From a checkpoint of a small transformer trained on Wikipedia: no biases in attention or MLP, attention and MLP in parallel.
Each number is 128 + 32 x the weight over its row's rms, rounded and kept within 0 to 255. Layers, rows and columns count from 0. Numbers have three digits each. The size before them is the row's rms in percent of the matrix's.

# layer 4 MLP up, 3072x768, rms 0.0335, rows 122-176, columns 640-767
105:116086074153094180162156143093134100123129099148108133134120118165127147102119107109197147133173194132143119105164101135096124149124160125063078115157165137163123190145174150129134105106060133113109092132154167148131135133155165182187105152120089129127118133148183178109108099135122106106144110123112128124100142117040166143106109126136122154114151098166156112167141121135138167150107
105:126105078069105191161112137110081133099121079111097138145125136072160121120150137153159139099080131117092105171103115174124142166056081106147115107100081077130133097130090196087166088144151096118162112113101131102154160095130119179129095132157107142094134118140162068111164140077061073138183083203104089117138097140106155184109124065165094178118184087111138106129091104140153159121139
127:146124129116124151082083090103123155103152117135093172128118158135155088183146105151131162135134147171108105133109132168188150125126148119149106134104108121139091127094081095133117112136129104152096139118067176097159155134144143158189134117110105155142143195153096086153141186125185139132162139135148143155063093140143183154117109098159183122140132187174123086092159161165129133122069
111:138119115230092054130150123136173181135126122084147122109142135123127137085085121126158131142132078123149172153113161089160113156136075117103141159134178144129075109170121134110127154070109144112158089161096156163105117137120165133105116165109132147158149236137111128105154182141141119094151181070149098064129145178159152183124130069118222128098171118093179155122105202137142141105079
099:133136142103089145136205120121122075147110101158177155122172087119066119096088153138121154120147137191091151131145116116117128157120155123115115186108137097131081102171134130141174098124142135167141090107173190169114167127133126114103137105140105104107119146158150167156106122102158128082046184083089120131102106139135088129141140065126080143105198131085134169084149131176169158134108
106:144157136114122097100162130106166122173184157084139123105115114126141139109195158059163135134150122162170120146114056090064144167148100162099100189175124142116137116163097174140106060124106080147178086169098105110145152086132152120123171131113152126123177152117155144115092140074063063187100103152196156092160155134146140111073112086145081186124157171124130177157136154122101171099196
098:061067178117124133100075189089176124093106145102199124164170073111120121198172122128140154085161153116072161081083068129122154143123099082124100182124097123134138131099156113107119161129074119133152133143092142144096120131116152064140152143156123160169066148081175138196152138137146106110142117096142117110171114142148127094181132087137096154090118137133160128106171154173120163087182
093:127144099074091110177108154101117075162164096078136132097149101079111103125095128124114167133166135105093079178155047130106177159160140088110104131192140181146092140138090120140097157075136158145068123157132119112108086092060137143052076115176131093130170152173131124074155143119103070076110137153150142195152095098120103138158094094107142195135132129133138092163134141149107048119130
102:068130091128108107176079091122139101078122147133116146119135134068125141143143104087173135143082080026096075122192105173116112144141128102108106154105118086059153131185128135142099141110142129098147115156094140140171122106203118075125086143113101092184137134122110089170106155150096116161122156121050174179108169125182130050115142134127169110122172164112159084121176152109176186162076
105:109104113119134091135178121108102085119101176176132117130153141127112124137050121195165076109170133147136112130180078146138123128077143133077183098095095098148051154129091086118122122136107130096058068118130102130117116152107150058119146134089186155080185098102108144185112140127080117117114132121129123131111117138142101144149116134094121153096139100108052105117083089096149117165088
096:099067142133092120113117149113123215168102085158143120083133123183177226088139101208157165171079117153144146137159074135181116131144091114138087101137120172167112094150123172101117135126090176078160128121137125104164110190160161083077124112088140166138146092127131099107081137124070080076111084128146056088139150101126115110153093120111105136085121063103115098124120136077169167183111
091:159144127130106150197097159135130104146046150114127129129220103141139117118098152121132103115117155073082171087078144105125118096192209069109118103120138127217159119158132183100150085089165138139140133089060124160133099133071148093061156178186113134125162117121105115195141160118132179119121123137094116084127070109135132145106033126164214140144101065192142156119063123109092159152112
093:125092142176080092122112147150145123157104108074120157170159176038116157144178126103081154129091058129123137078109119114143147122103192113131104184093139125110160094168167179047116108104110109200122108137154167104141097151118173045133103139107093165085104142113126156149197197129119137069101103143096124109145087116175114137185125088119132131146067127149139175146132115128095105079094
094:156139126137177106193098144141158228137114137131098087116126122163143121139123133174102131138177099129144097087134122162149095175136181136152152085119121137108132115123091068046062086160133110122103196133148151209141092084072129093143111117106129116185103139108141114105102108107080096082091126187088147106130192157126154141123157173172131177127121143136089156093134095138160113148113
104:119104125072129020165117140151131132132156097056104106142145100100132117064129088146148091198088153102158121091097153176187138112157133109167128161154093194135161107131162156150089088095110133138111152162095102167149129180141111188136120123096134121122164098170149123117089134101151155095183115122130163117131087090153117130146067104072153127155145100133145144138220138147136164142128
099:157095103124150165116108131127081144141169098084163159076123078087072107114145145103090158136122106117104126148171151117138066185121106149147097157094140161151147145156154122114168117152139204147134160136152105158083148142130143197158166075066133147164182091115144131132111088096134087173137160124108130118175137112115122125144116100151149105113079126121184148118175125092132152082173
095:124126098190093125109148139156160161180136176162113160172066102135133085135131131143122145132118137149174122069069086158141136116096167112126091161081121100156143140101110109101156145083155161125142196153143173104126121220111113119125137159146134110185121116149125154128147125136112113114167127136109112157178063130110125149124144098112171135175155084138143147173131206193165114126124
095:158143207109115171161113157152124141130168074135155110108174115160177136131116145115205150158140157087159164110125139133093041110106089128217157091129152122150052159142133115159180144100102192175059132104125090125140099108098149097148151127162127084151152129085132201141099128123067228193120153122058094173123103124145103105089142105187077160143166124122081138073101127106146098106148
104:120158160111175106114094155148161101160100127159115100119142131150138104153092126129156141060087119141140178120140143119088148155122099164188105096168103130145117135190115111137078087104138151116145063163185096093138117099106119103145092082103140087128142170108108174165179164119112169122084083155127098105122097132126118180217125078081116151148134148117139113146138102073086069136132
097:087148107147133126206095178123132148158122165176112066167118159108156076135164135123085088107104101138098126159160064085135130161115152071144176138135131099087090200134139147177203111128114091157143055133138139143140127092119111151163072133142167147101109107114184090130132150119090113117183109099088091095180136158113115062079182072165147120128095075140155142130093116088105113123062
102:129141143147113080111116126132125070125165090198076080105092103108159064180123069136126061155137080140111121148129122137146088162128199123134136120139127113125064159141097122139094097150082124090191180205058153164114132103125100091113112135097131179080135133086084111122139131133166138129149086125098190119113134127145149083079110125160153117090126139137130124153091217098095218135146
107:130123096145125183150133129157172065155140129109110207135101186117139115165148158136178129119192126137109084140067134141140099097085102071123131124084178109139103068071091189109116154158137111039108061091098094108140162100130137130192148104106149169137082086155140095132139117103131144093094153092172108177175101095162060131137140129129137132167161107150137142165124131086111163164157
104:141097105152149143171154115157083145130164105172110159070113099101176145149133118114089137094117151136103130112186143089114124172085197197165163132135106183140114138166142167079118122106131136067139129125102152148163092172147114136128091161119117133138133119103138114108118093171121181149163135129147134137064144087036169169162166112127161103134120131149186054149138172096052128178191
099:126158122086157085148142154179090116115115126162163112115113151103151123170145176061108149137178116015172095146084095125112129117134088119126118118106131125142091060163135159160070173154059103076126129120122137107204134145135129125151112118101123070108105087157124183092205152100132125140156143094186106119158137072110153147126081150116146138097198110134113116123144186123150106120118
109:113138091153146051119145099174149190107165129093100191125104130139111137117133108195186131108108145154154108088150109118125105190153138111147121118157106121142166098160125109123136086139089114163115140172138170107142101146093176126086079117192115083075157123089159110168064157178076167152104165120153150102124122143123124103146142139131114118174136144075094122113142057174145133099162
101:084122093121123113089120144124192117135146090132161135086127140098120115105136152136113131085168173166124113143122130129090153113126121135137105105099085162162174128147076095111127111118148186100194065099080150105128158121179121154111077059123140105163201129136136182132110157074085165158154153119073121104103144117075086109141095100124158179094167105094097219129082118152104158090139
108:109105144092154145183157123164116184152150104142123082080081131152110124137165220131113106223164102088121107099126109127115147077188155142122154136064061084201115162111158218136184093130072117137086118144111126131147118145125135161117174099155162109081144132118095087117149135158100078133095113102153135121156111172130142098161129109154102151133181128164177178119096166118151170174131
104:067077123212184130152104162111158142115144157104145083157086153130153139132122086146076075121125075147120206130101071116141136146154117133070163116120144175108127088145168110182187121136143134131130158122108138134111184147124148171081143115113218228030104183133151056180071165143141072111100116065173095146173075126121134143103121136171110141152074183183177153082151159099155137110129
095:111114096185116165109136133162130131032174101126113128108107081065080111143083146143180133178120153123128095073130127108139096078205123122113121167087142200161058139177126137127115097166128121137159123197110062171120183137115127174127171071083083125110152182142167093085155137122102105121136135162112126082095116136101149093138161052074123054110158108166151170141153128180111131110124
104:153130149164125105148086126169145100122159122103135133119125137114135131056136121167131122140135113210181147129106165118057136116100192067113155140082132150148101154157141147117191130145094139159152183138143083129136166152138172152132117120117088141126070138122106113123087076192190134190142186143106068107070149163187132097104109168065096093117194173146124125146049141086068106050181
099:135101191129118148150089137086135140097125171118142092125161126127119131135137139100182141173064136093117127150110148140105110143132120152117115121099141142115118120091132142123150092095115088116116075143143098111118128111088106082133185133118125132153101143148116131138150108103160106128143113170095169111152209120068084156153105137113131122195093134071123129159110161087137159135155
074:114137134157101164147169102114121158097088181180162143107126070110106134159123127130090112150159124137170144130155146148150202122088088105135123116080120173166173131132109125108174163075143135184108159098152154118123102123078066107117094109090225096148171183081174134073126141150099088073127168119151158153129187184079172119076127153163129064126167183155140115120120105121142127091133
098:148081060107148136139145164142103048189146110163088175144082148143129215095149110123103139138098078185079130112140204138129120126137125110121060202114080138144066074129147117146082151132081085122102065148131140130073107139123146128095086175151145140190153122094119094049071117106084159138130147147054139104090138114147162158138162112101157127127098192102123094169126175104088097124170
094:096104140124103123133203114104167137091166114086201106144107157103138151147148057108167105126180118135129138145101110081132105167130137110138071118101163175070107145125154115164164153155160145154055198127147169134123139167129083155106130184055112095136147126037142173151121143123105076099169108076119184118065102099098059143123090152132149054163118142148157128135156197111136108116098
109:111182079129079151109119158100061177105173132139168182160130100097142156113166138124101116160165130140074175099081148097156198126122099119088194115125146120094120097115156136129147136113138147167129118093106066137099105142126100096109129115154090116135159101123132154119105155125154108157138161143115144104126132119065182086114128136122146105126119119151149123111088112134121125129087
111:098101165145196172116100140117135133181131065069116123138099138118098145160100063142165146110162082082129118197123137140083173180155072144138142134133094179180067101080124090092160128119076139145098142142184168129191100128071111085165125079128107137163130117200122151139106114148132148162138148091112123055136163229147111110156159077063162132157090087109091129130192136157135116033146
098:141099084119157064155077148145098068142154099166110173138152187072122141144128148179111121161204122127135134120165110095144142107126141142107175152148106166141099150123146133091120238137176138082056119154073088112126129172118097113114117194159212144099130135150132160167147100118071144093163132081118136169120070109097146143136115128127099092131093087153115146124139159120137150145124
094:136091131194169122144076114120087143151167163130149141088077094179108138175101135109146133120152100135152144150132154158083088072133171121067090124085082102072147094128228068146168191073161082119123122100105140188152171158127063111084111112129186140155120111178129136164142134173135189078097130114114122152144114093139126108110110124086101155131176133098070148122129121073084146187147
101:100142200089077100112136157120068146105193125126188106079156093140142152097166101137136096127080148079143187165155141099133209143114102161072159130177132140166130155112107162151167116149095160135120075076079139114167145145068143180182139120083137119101123144181118084093188163083099097135123125104118129170129101154133128087116069103175130131129161149065121175153109146149116140148174
099:133085091082132135166134046087095101145163101151136114137084122107129130145154159174097166138157170121120135084099129112067126188160159139140110085165114141101174127139177135143101196109095161088088068145157088148176142192148117141152119090089126115086172141152114150163181171125125128162112157103141183138099136143086104104157176186124165102164131074115145156155092144089143153100112
096:136139135135153180117125153180092149158120154126065085100128160155140114133136067075162087156102090117130181129165066136147137167159115134115164144152115120126078109066174122136084149101143096164138092093106102074183170155078180104115060155115158122137160147094079172119100092082096063177143016136142142119105181140126074181121103090111137121195134095161121100122169061130195149135087
103:152121044176199182127079132142132153162118125056143149138076103168098138140120125166129127073089160092166187096132149105084113160137160132144112145098097119146115140101125098104139160143094169146132153137095184153166119104101086126085119128130164126136172110126114156148130074150095138130150112118139124120166140119154134122090120145182101065119161189131168072113121165122157142172152
094:167100063071118090141086147150171132069158102098131156203136105074103070130159047095115158121113112136132123137144154100149097162121079143136163124110089153082168130112117119126150137086152120073140129094087155091123090111127109134112130090084113148108170117136105133072108164156098153167095114115115105141126132147083136101111121202171134142154122115152159147192139107083134118092113
116:134136097129067149063130149165181149191197152135134126165190133080100122156071149112213186146171183086136150134112118123116181127117152104089134134078100154139129144126145166093173110120087108128139143089142159167170141114148175103098116062148069072138115143193134106097116187101116086118152135094138165135075092184083130153107150107144095099115093139138128089146123135149100088147113
097:148083120107149128087103127141129094169163162095139108106099124129129093152108145132146086125134111156149083182155117112131160072186132153097093088137151156152197171129093157171141102125196116115147121127100159160141151156146087138128163200142091084120111081133101115143064146139134115125124092107135153142124129122119133113076118125127124047167151182099077151169125124108132111144131
104:156085171168096126092148231108157146147184069149136139080130138112109104112175142113160094166160135114120122109139137072116174151182063153160159133093086127126116124209078130191181049189104156159123103122083105128157112151135106127154147128195092112130105165093113113125153134072078160075157098126152057157083156182160119166130130095109126183186145157097168123170134132150047163113153
091:141139140124175146124089076155058195113025110129141102115134172132113139126131134113097163135146131108126153135126172147146124138166165144170130099104148161111094106106091193124140179106077157125129107136116225110130117150111098066087187188132140149113103197131107097184132115088094134154095137151187124136131099136147143095143188087082120145083122123121181099146110221071101103132126
093:114145090132125167118073117067181117118122061125107181098154121115074121136101120103166099141159129205110100184135150138068147154086166062142121113117193154111092163148077215111106159120145115133122106188107126137180147174162116106161138184153119096114145084096111075148145106175086100151095130114150109127079123130113104144167134061142136103083122076096104140136089135097139145162111
129:138113149179129126124129096143135101147082139157099157103092107184115124153165146152134171117182124176099105147108166152077084134138114120134127148108111080155102133128050142152160067120192155144088127092058132139126105139157200114100178126157184187149148156094158134123102133091101156149086144121137155075107107149151154059122116161106109101146099132102156136071112139137100133170142
087:132064147124151152143129108114114032078135126124182157143160083081094128086130143056158109114181067183137102075126078120149101100103129130054084126147134081130165084110132165127120139122088142128095138151114152086104061189083105148068161141129135145096131060096078111106146158131160124125142125116156118090077183157164184104115096099135095169174111108123016110144115137105193110114107
103:093086079108092104106105173178152063129124076142134164112089167175087117099149094154223107122132146140114058066069144111131132131153124080170160148151177097117133079147202131160135109079096060123133154111101105100112132197106093163083119130185114126105160109065121129167151112144118114176136124072145128131167188148090078142126145154181114166140104072127140096150126121126150108085120
094:103143167115118212128142115190130131131089162120114173143100148158093129137122130109135106144095110138099098172106121138142176106122142128142130092159198130161115126117169092092121100097140103153125098129164119096194127170152124155112112156145173138130080089082154110112129133122158194059153093098051058150077160126147156083121191152134118119151130178139136165148140163114108114161134
101:205097182044099129079128121202164134133103073129143148097162116126131144158140166162154146145150143136065109171133109124081088125161195071194160105131116147174163181097158124151113113085129165150118171144099174150112111175078143098160065145100128135172139131132115082106138072100121115128096185129102097178101099166104069159046116089083123154171145154144155135114133153119080139141090
102:170077164186112169110135143074149191097113085175151093058163103094083134086119157122144100141149084120164185153106131129105190172162091147134102171153150168154168134119116111105137151134095121193149089158197113187127110168124105131185166137129146146135103115134124126141111185151145152071149136131120110115066169147095111123078188123117141098135089160147053174090115178137138155151167
090:133137154099116131132104100187169133097180090124145201154064153149093108130087119090101110107137175155154089128130106138127121150129089153093109158141141158098096153078156138117136096163097121229092193148098068146116154080136113091090164118149123117134168125133065098097174145090157121137131160027105114120117148098061108152065185113124135149193140127142076167129150096093072146142129
# layer 4 MLP down (transposed), 3072x768, rms 0.102, rows 122-175, columns 640-767
106:145124095151153084150139146127128185138141146142134147102122069135096145077174079169122154082185147065151089233142175142108150179145153128075127121135124223146177147087106103130201135149159207173131082126196137121098114148118132109095146122097127135196141133114141138154107125103114201117121125089077120138057101173106117083109144105132096096096157178185141102111160091113069072161140
105:153114098127155104101143114192158102110127085101062130110108157138153172152113172130106067155116174165144118121152164141135173150088132157132165119141114093131104125114100147086091154119160149123141165143060116114156111143182088118149181131135135200178111120135141092155101139135114132108138113147165110124111115141106153126158131163136106206095136132085203142107139082049085140107099
107:161125103086104106149109171096100080101102163107131082150132134179139124159126121107142155107116126170169081136124116164133122106140145145045136137162124151183117094084109168170108152176185124103097150154058185164181096192139138141129164163091125188095153145123101141167103145159112157198166121097121118084118150153169135132083142078124148102113131142078098113102082062151145091107151
113:116113144066150174150124104180104111087114124084134142142166112094138154090080065092183134140145095065146118153185096180122094149114087131149133079154109153120177107186148149092124140136134166112097095072125178103135111124160125146144118154144138107162102134156112154129153161043100111092068139108133084093134135126190131084145144155160182176124145077106141146093093105133091101155139
100:123124141117153090131092176068130228130173089142130194118104086128149127075097094116080113178101133139032086115140138153087096143100060121160133160169159146168119130099184056135104112202169132147080131045109109140123146137120092126146137095173124118196150123122177133138179153141111129117077115155062154129087152161114188134124168149133096104085117098120085098121141125139110132151116
103:151113148150095148114102112124174087129086111124159122062166130098096145096068147135113096147115103186165140172152174143113061097170135094144156153115151194175095079050074059191131124149131113142158146153125166189134147145147116074104081120143097154103101098090070098115129149141106164171157173041127140155089197163151101138125204107136182151114052098133101177149172145135112120165057
102:109124165089180105223206185100124158068121146133150156139130080182069088094120157057128099106112141129113094123120145181164133221159075165089131115124120119120120077119164088100136123123106087175139195137154132150161115088076100156112130156112059125117107196120073138111117060099082163111147148106076100166126105171101146159099140176142111096078101118109128115112060136142173162091180
097:079112149107120109135163048158131173111156073085059129114113132125131136165157097088136167152099113089153224149149153080087114142149142132179149104166145078146100108114108168132122153200107121163173119176114118135116139142176131105128077093145122076138068168154186062180070128098119052175160141078087096112176175080115167084148123158133129102101110133139123150119179135115086119127158
098:124139062123095160128105166102102169139178142158155102140180129105047184099152216076162152103101121177102144098103145115121129105102153075118166178102150158091177131134149108126188150166134171173148123076117123106122141097159123105190144217175123165094072090159170154118088172122129145126070135117132124161158083067105125119144128138101114162120084144156066104169145139139131096139129
102:132122196165098120125124119112132125161180113098162079114150122151078142142110165201083031119132106176068135167155189157108138110230134127177075123055147188107070090144145146145117165179102163174136141088135169080054107108155171127119083130151174124173138156171130135122124175153057146137169149110069051052128109100127148146122102127130116093116106218108117133079113132116114132122135
102:137133104124112098101157129085081161146141138097147148162127066106160130117123097112126189106102084123136189138158124094130122148110054175158126143104119167098163108120121117151118121105129102153161092105096164119102055089122159155132108196159126116144145141136123142086127095147126118071107082080109149093128129116117184107100137090160114144107105058162156145142156151078111145144124
093:155055088196112075093149155091093155161122127166131157080095117084157158140104135103084088122144186134024157144129134148125139082126152162145135140127097108148127140136132196142108172134140101163131139092177144112146117136118102147066132146132092197080103091178124061077129105116104174139122071122094096145155146107097114114173094110108136201117089159079163124124118122113105177185139
101:154108116099109110077096150087162164106096084141130150144129160093091100063111128097076096104092106162138175135088121120156091109090141159110092109075065116102119116080168170147083168158119111105070173084161129093243107121100135081150130158171133126100123148151175115082123118168146117086155135121121158134071134168152088120178183082122101164107091094093139085161133134104144135169141
094:091131120168114166085090153140073078188056095118142112153121150092172123085157178135156136087137114114117129135104069108151166107144143192111111095065161083200149098120122174134111144131140142114144160112090102151137154110147112214179162145105162165130063163133109145116080130180157164197122147108152121139171124153152152176095093101124154103148112115106109089176132161153100116125145
102:103083140118104174132121168128105079152155155136118130144109124106142136124109126133127131140119151111086194109107163120133162095102130146111121116139012141122146114188200153090126123131196156053155157174110088142144150143092113172178059142189156164092132141103155146125173115088136079156081070069138081122129144173123150087075153166055130116119071163096130152114138146106148041120113
096:138134169144155105157115050141128092136115113135122124100143106142175113163100112142175118130145078119137105103159071115104095131093153079113126098093106115115164098162127137119097088121185053147080141147086080152092155120073091127148129150138154151132162115092112140166094164177114124072100123098164084123105106151100118167098153130081126204111186114171195096165143091136166112208125
102:155164158152178151077140103139109183164174138141097153185141110111149137138118197156120162075113176131151113131105134125141148172089123111077150128155142063158091163114091148117136137141123209081092150128118113152092098137162189110136119109113094084116167143182127140127146078078049119129170141101117154147096092060156129082135043125116130107140110163148158116095072166134172166149146
101:166058145104144119188143138147139128124085195088194146166142141112129064110111087108090145107111123170093204096182170155085129091125074138129159097098112112076148109149080167095129098172127159112141101121142148172069121174136096117140131092125138135098136157185082137162129144137102049041159078138132161117117093104183151136118091136099079109096107147092213161181137178130133125135189
104:133161146094196126169193122178120103048133077194134178166101169133129131098115104062062139132148078120175107132107109136162121167133119090077119136103124168109109108090100123090135128128120182145087156098116123101130132081132148055078133099126116137084141139080114219122089088134090153121107096172151140199149199148126084181124143178119124189161165167055173143088123095174173152094185
100:160140088143087078032129103124126139089106094205162141136132161127067132131114142138171044094136174047119100121157078089156143087159107122088104131173220106164128114058112099170162158100085094118111128129102078122086118161165130181172133108110062131155144096093158096187098166121116119112097136149106119116122111230137102153123172119152151162138101141127146074113101131168100140127112
101:158125101160116167079098173137133119140087147067115118089126130116174111181167125084187077135165078121132106147138134119073109137113082156171092159162125074138179167119137126128128163055138132161115077089156159153115137119081135113078138132110129104134135169165140085103131144150135159114101172180128058094094121135109099102145159162108101124135103089102115099165148150197102171138126
113:144070144142090163149129106148151137163129114152126147172092124114114089109125113140122116156095174154124065104160099148110144121158125172145127158202177170191101120161155104054114156161125085135116092108167146127110133110175058165119152105120123120112147124150092149129195128112202098171161124098077120159126145110101154136145112152130156118144160082158170101160099119113149132199183
101:139117152086106135077094163106101089165165099131179156136147132113105124138092162114148228158114146142148151163136071128126153144171144090113093066137155193079137158117088117145118162153143136174158066114120093142204089069131144129108145117095101059068189112096175160102111209159080115086149128110091088142108094134172119073053093119165173079100085081150126133179092159123131129195075
099:117102160116145113086069120117140111090137177122119090123138088207127104142125136128172134167095104142135199142089109134150140080169189145137124169140118184180092122081130174108117118195169169121173176141168123119149089112114104092110148145140099131153107113143106130098058150098102167105093109204103187175120122116082059192120149114160143144128089139072124143162132139149138158122201
104:138150111101153161121171107091156119098082165096111125154129133148115133134075133112165192064131190135146123097159116148082138167117130109159121110197078147071104093120172110128095129137130085076100089131149130082166151110111177104138043108168117155124122103131134192116115130127096125068156150094122163127193154062122140098097109124194170096121126130136111144148127086160117117150157
103:092109079134096114120120137154077116111095091127132176151097113073095140175109161078130128101143111176121110143195130167154112100172133087107136141153131099092160076104114091114113134148048117021116158151116098160135143114114112104097067136132127077169157149062182126094108158093138184182143135054136133100068110164119121150150120164131146161137181095196113098136037125141111159156099
110:087101166135090108112156093088148107086131086091110078130131156116138124074153121129081103149086130178102177084101192160070125141155109109092162110122130114162140063215130112122159152109093163103163194129174174118174100174127112176143187169114123180176104148132151098145112122150164107148130171106161070098061177156166100147169134136130152097086112102189125108155121170088151130125176
099:130114164132140129193100188110147098087127104169097102112152168118088132080152113102162127170090142128163160173121167139175089145145111175097145150192112044146129147146083160104210195097179109126114131140130180140125116106163142084110157110122182097122133113176090116143109122166096088150168174137161133152107114155106115138121154105181064080105158144139143109168153145169150117123135
102:147165087191117146127154155091118130140113104126106124188160106174073124148108176139180096094101144144110109082146117107169117091159184066104082088137129112114104116214155157074135081173176125128130126133169148146133102081109154187099130103117171167141124096129116167041166118113127166132132081157103186106086158160123105089181100143124176109135186150126085111141168075100094163132116
104:117013170098114095141108122143129106090099131124074103115158158114110182100111090097120079162087117150110107160188146143109098141106145122116057095118161140185104177099153112132137092029141154084114151156232128108104147082153136093074136140144099151139175141105137125121110089105088133105121112144117146160140157094071083100106170078198157174133121183121090118135178165109129097172065
102:169168108076089171101098153121154081128171087098148084140133094096175097142127105109181104111122172154134103129158118167142164110109096078199125141131119125094087110166112099157146138139121109123155156212072121155156115153130152170128103173140161148144133155160128096123130126088121119141127085073136175087122145125091167201142063142110148165131153149103138128118131137080144106109109
075:079195141128143108093122153129144067170180168098184132145151112099124135114148125117135134157179169093152103114120099156163131127134163125117131094198131106098165187137097161116153178167095131096146137133128155113129091142092149118145107094155113127074119141129086138076134117137143145145137078166181071109089026090150098086162052067143109111153100119124167166128121153165082144103167
100:117088095128067107147127145160124122157142149110109139178100163208127130130176170135095136129087119121094205158180157061093112223133108103115173136119067141169076080119151169138083055136117129073138175082184164100123157179070169079084130145090053090127147100144134070132168134161066085124116097091139129145146114111143117135087103117132181143134147158172116151130124107155134155167130
093:098092136088167159153138165149136134091106154086091120095124108142152076111091137177075108150097124069116123127146140122142143125049159125088123184143094093166122161108132169157131122122107180148101128142129072191126134084138145095178136169169136130135101159110171169068154160117102134121133149146138113202122152153084133117151143113150154144121161079125121138204123096129149120130151
108:116087172160126167145160096171169153136133110158157162174129118140119141118164094109209077149086166164147109113098084185103115149095168180142146147117162173122157107158156141069138126159138132103176172199106094157124142105145056134127141097181118177151159096117097171061159179119141091139142155097089142138190127072086156145129109140121147092118165188165166108125102116155141090137162
105:121155055106056155147122116052081144094097153149109058171126145166095068139146097062178155109078126128131036134142122149156091157160131163154084083082149104124167104117097137150137065138145158096087147135129127124156084086111146139196130115116179163087140092057151126038138141100176144132185144145135116140150188117105168139198137179103140146092113181162123098123127148097124136132121
102:150150161118096135143091222105108109139112105188127082223075142091168074122156097128143130151146171105181175162133117162135071088140179137188116121105149097136118168127143196064168098081147110144137114070118159084108194130162144144136070094109091097144127119122157086087110140139135129135101120140084124099134088089136069116084130166095136079091122142155147105117129110135107111098107
097:107087067132098145104161072156130152125175044148129145076153075152132078169142110116156108151086155139150111201095174064040154073097147118123120063116172146114109172164118114180125196167120108114139086125092105123118141151153113160179106198147140203081155168172103107146132105171049149133138124093097135125173113148138140187129147169115158130132120136110157093131128097120135150066132
102:080148139113129095143107133142186066122122074116138140181098093128074129085131172141135157155134163190157143171109108181101130154201157149129103178193158123111104127158047164087126168101147164097086155128175114105113102116137153135079132106112205157143135088107094125119112110153125077100122160135072142133143231123128123139175153119066130152162089125194078096155093085071159114108077
097:130115146137131142146146144158153125100107147104170132175164121127087101092115131165098145153198133125081083170081142120153110101132111053168024140089099167120137096154150179139130095165087144085158142117110145091163123104157120135146089124176104159110147115116091169156106070149113101058176105123117156138130112110107129137202125125081129165151124137075074130149089120151123114130102
099:144131122147144152069136123125136128135100130167135076132118175076116121099098152106104087111198128118126099092106102116088224134121188055089126059179077143122160139094119122114098152103116172100110141149120088130136053141121122172134121118119133113086140189135082151178197126079117166093072135082093131091184148111164102154109093102149129127098097080205102143092155119124172155138116
104:160138186189104167148132096086123109184146132151135122113140089144165168146121085144180098123121138090137133123103120172093141149102083154091108101184077102184116131141105118086094097123137174070130192110150168128129134167091131116182158100162132129163187123137096093147147086136095132128127152086147171111141112133108151147088105137102065143132174118194135148117187149123124061139111
096:118124191129095134156104121107131147190115072097197141093118094097130117051092155158110105132148084152139126122132137166141098166138090182142096189192104165128097072199185188154128159077152083112166164115149122172132128075140157153124092119164107121146116088047133040199099175153125118169141117166116108114103124088098082109132187079220090160112103169108140037179107108123059147168084
109:149122116126198134116136101142113149120071145131162151163082150045151102089101094082107159109126110098130122118117123116067195168121164132125154112139168099157133107118114107143113086162115118118164171155106141166127172130141105132190115133121119122122105160183186140094106145190105159162078119071221151131135124098109154108123052176135170122078081103074115172143158129084099138127133
096:124102131169153102106075168166090150093129164199083113180076118158121075100102132136061133074141132148110173113118129119107108123093121187109133173148109131177113095094087075104109160138124203109169141181200143151109140130090142095093135104154147114117153079113160183105156086101158124134159159172126105151111048135089147120141159179118133163139099173179162120091175164111146076173037
101:140068174126131133159107144139122126136112132119097133127139063147163198056173105087135105112104146184143053150151154145131119114128131140158141214154131168070114115143107140091073137166114139156099118182062107118151164075075097161178104102125155175131114131099140159114133076183116134153163093122115177145113114131175115138171118117140150104145124113096094160107123165164149104124142
094:173091137142128113184115150137057051178141137106102147130113138144127152117131166114114174139087160132177106128173141107127142130118147125108157145150138142110094115171096140073101064134132142147202109103154120102150113089077127100149150098127114138148087096171108122141140156130181073121122117160126161134132138184137162119055158131098126154110100153086110185118143157183145150100144
093:124086157114148119190174139097097101073115110122145111118134163094092083139091070110141077104177113101102153068139134143164106071077137130179167211090107135150140078103146135091169109118171157181134177185168126180114060119193164157127146143164091060075115071112116146100196163138053122117058169139112154113120177111115142149119078092077162094106107107153073150148131143143099114074134
127:119179112129118101102081078107170108101142159136094099163122177102082136134154105144142155115174151073065154191100100121144142093099113130132138115130088168190134079111129108156104119169177156106167168115125120118153036110114144140137126130098149156164160126145114167122136101122112130149159133174090106074149125101152088095088172110108126123061157166162148083096076187125161096109112
086:067106140145151075102161157112176183074062142117094104131122158104139165113067108073127155162143183125090178138044132119054113108073139075129118129139140138162096098112086118173133109169098128098123147064144117180151112165119095125110169085181179078136104152152140120094111151141120144128140148130109171115092084155120137087107185154092089106146140147127113121114136129121079067123113
097:122161121143135151118100103106150077158096119144094129102127105111127057122137085067145123160115144199121172178172098112090155134137107124101135152165130119169146156115116108123083142129093109115151094148147177103124176091097141095105100151080113108132161120141169139133136144159093178128069086092113151103097110087121151137158118176154141127090181123144134126106125076151121077142123
101:203212153153105091150158157150104158142091151098088121119168093147204118097127151145103105104108150152093053121139135106111119155108128197173130099131117171108153153199162110137132164130167122082090123155177129106153122107092129122123128133070110147204095124143208103152192122149191132149154148059149105071174140100146069104140071169139158139089095144139131160138208179185096079114098
097:105118089160065113071122079131068060097152077130102113074170162076106122081154166131098169111144070142176125090119118148140162105121107129128148100158109147115108114122141114130071089094137143116151098167091158113150132159103118194145122166128135082100065093106064135168139139114174115171181161111135162172108189098198106127094075109154152137111102100136087159084141156078175084114097
099:183125104179085106154089119148076118125095152118151128135082167148159136108143059106110116131124142126128144120087145103184115092158120154169106132168125108116134121193051077094146113116132116118202187092117130137119067162166125171167151130108156167145137113069115124100113137160097206116125121132057184115090113115128102149126120059094168120161121097087130123131130104176171126142201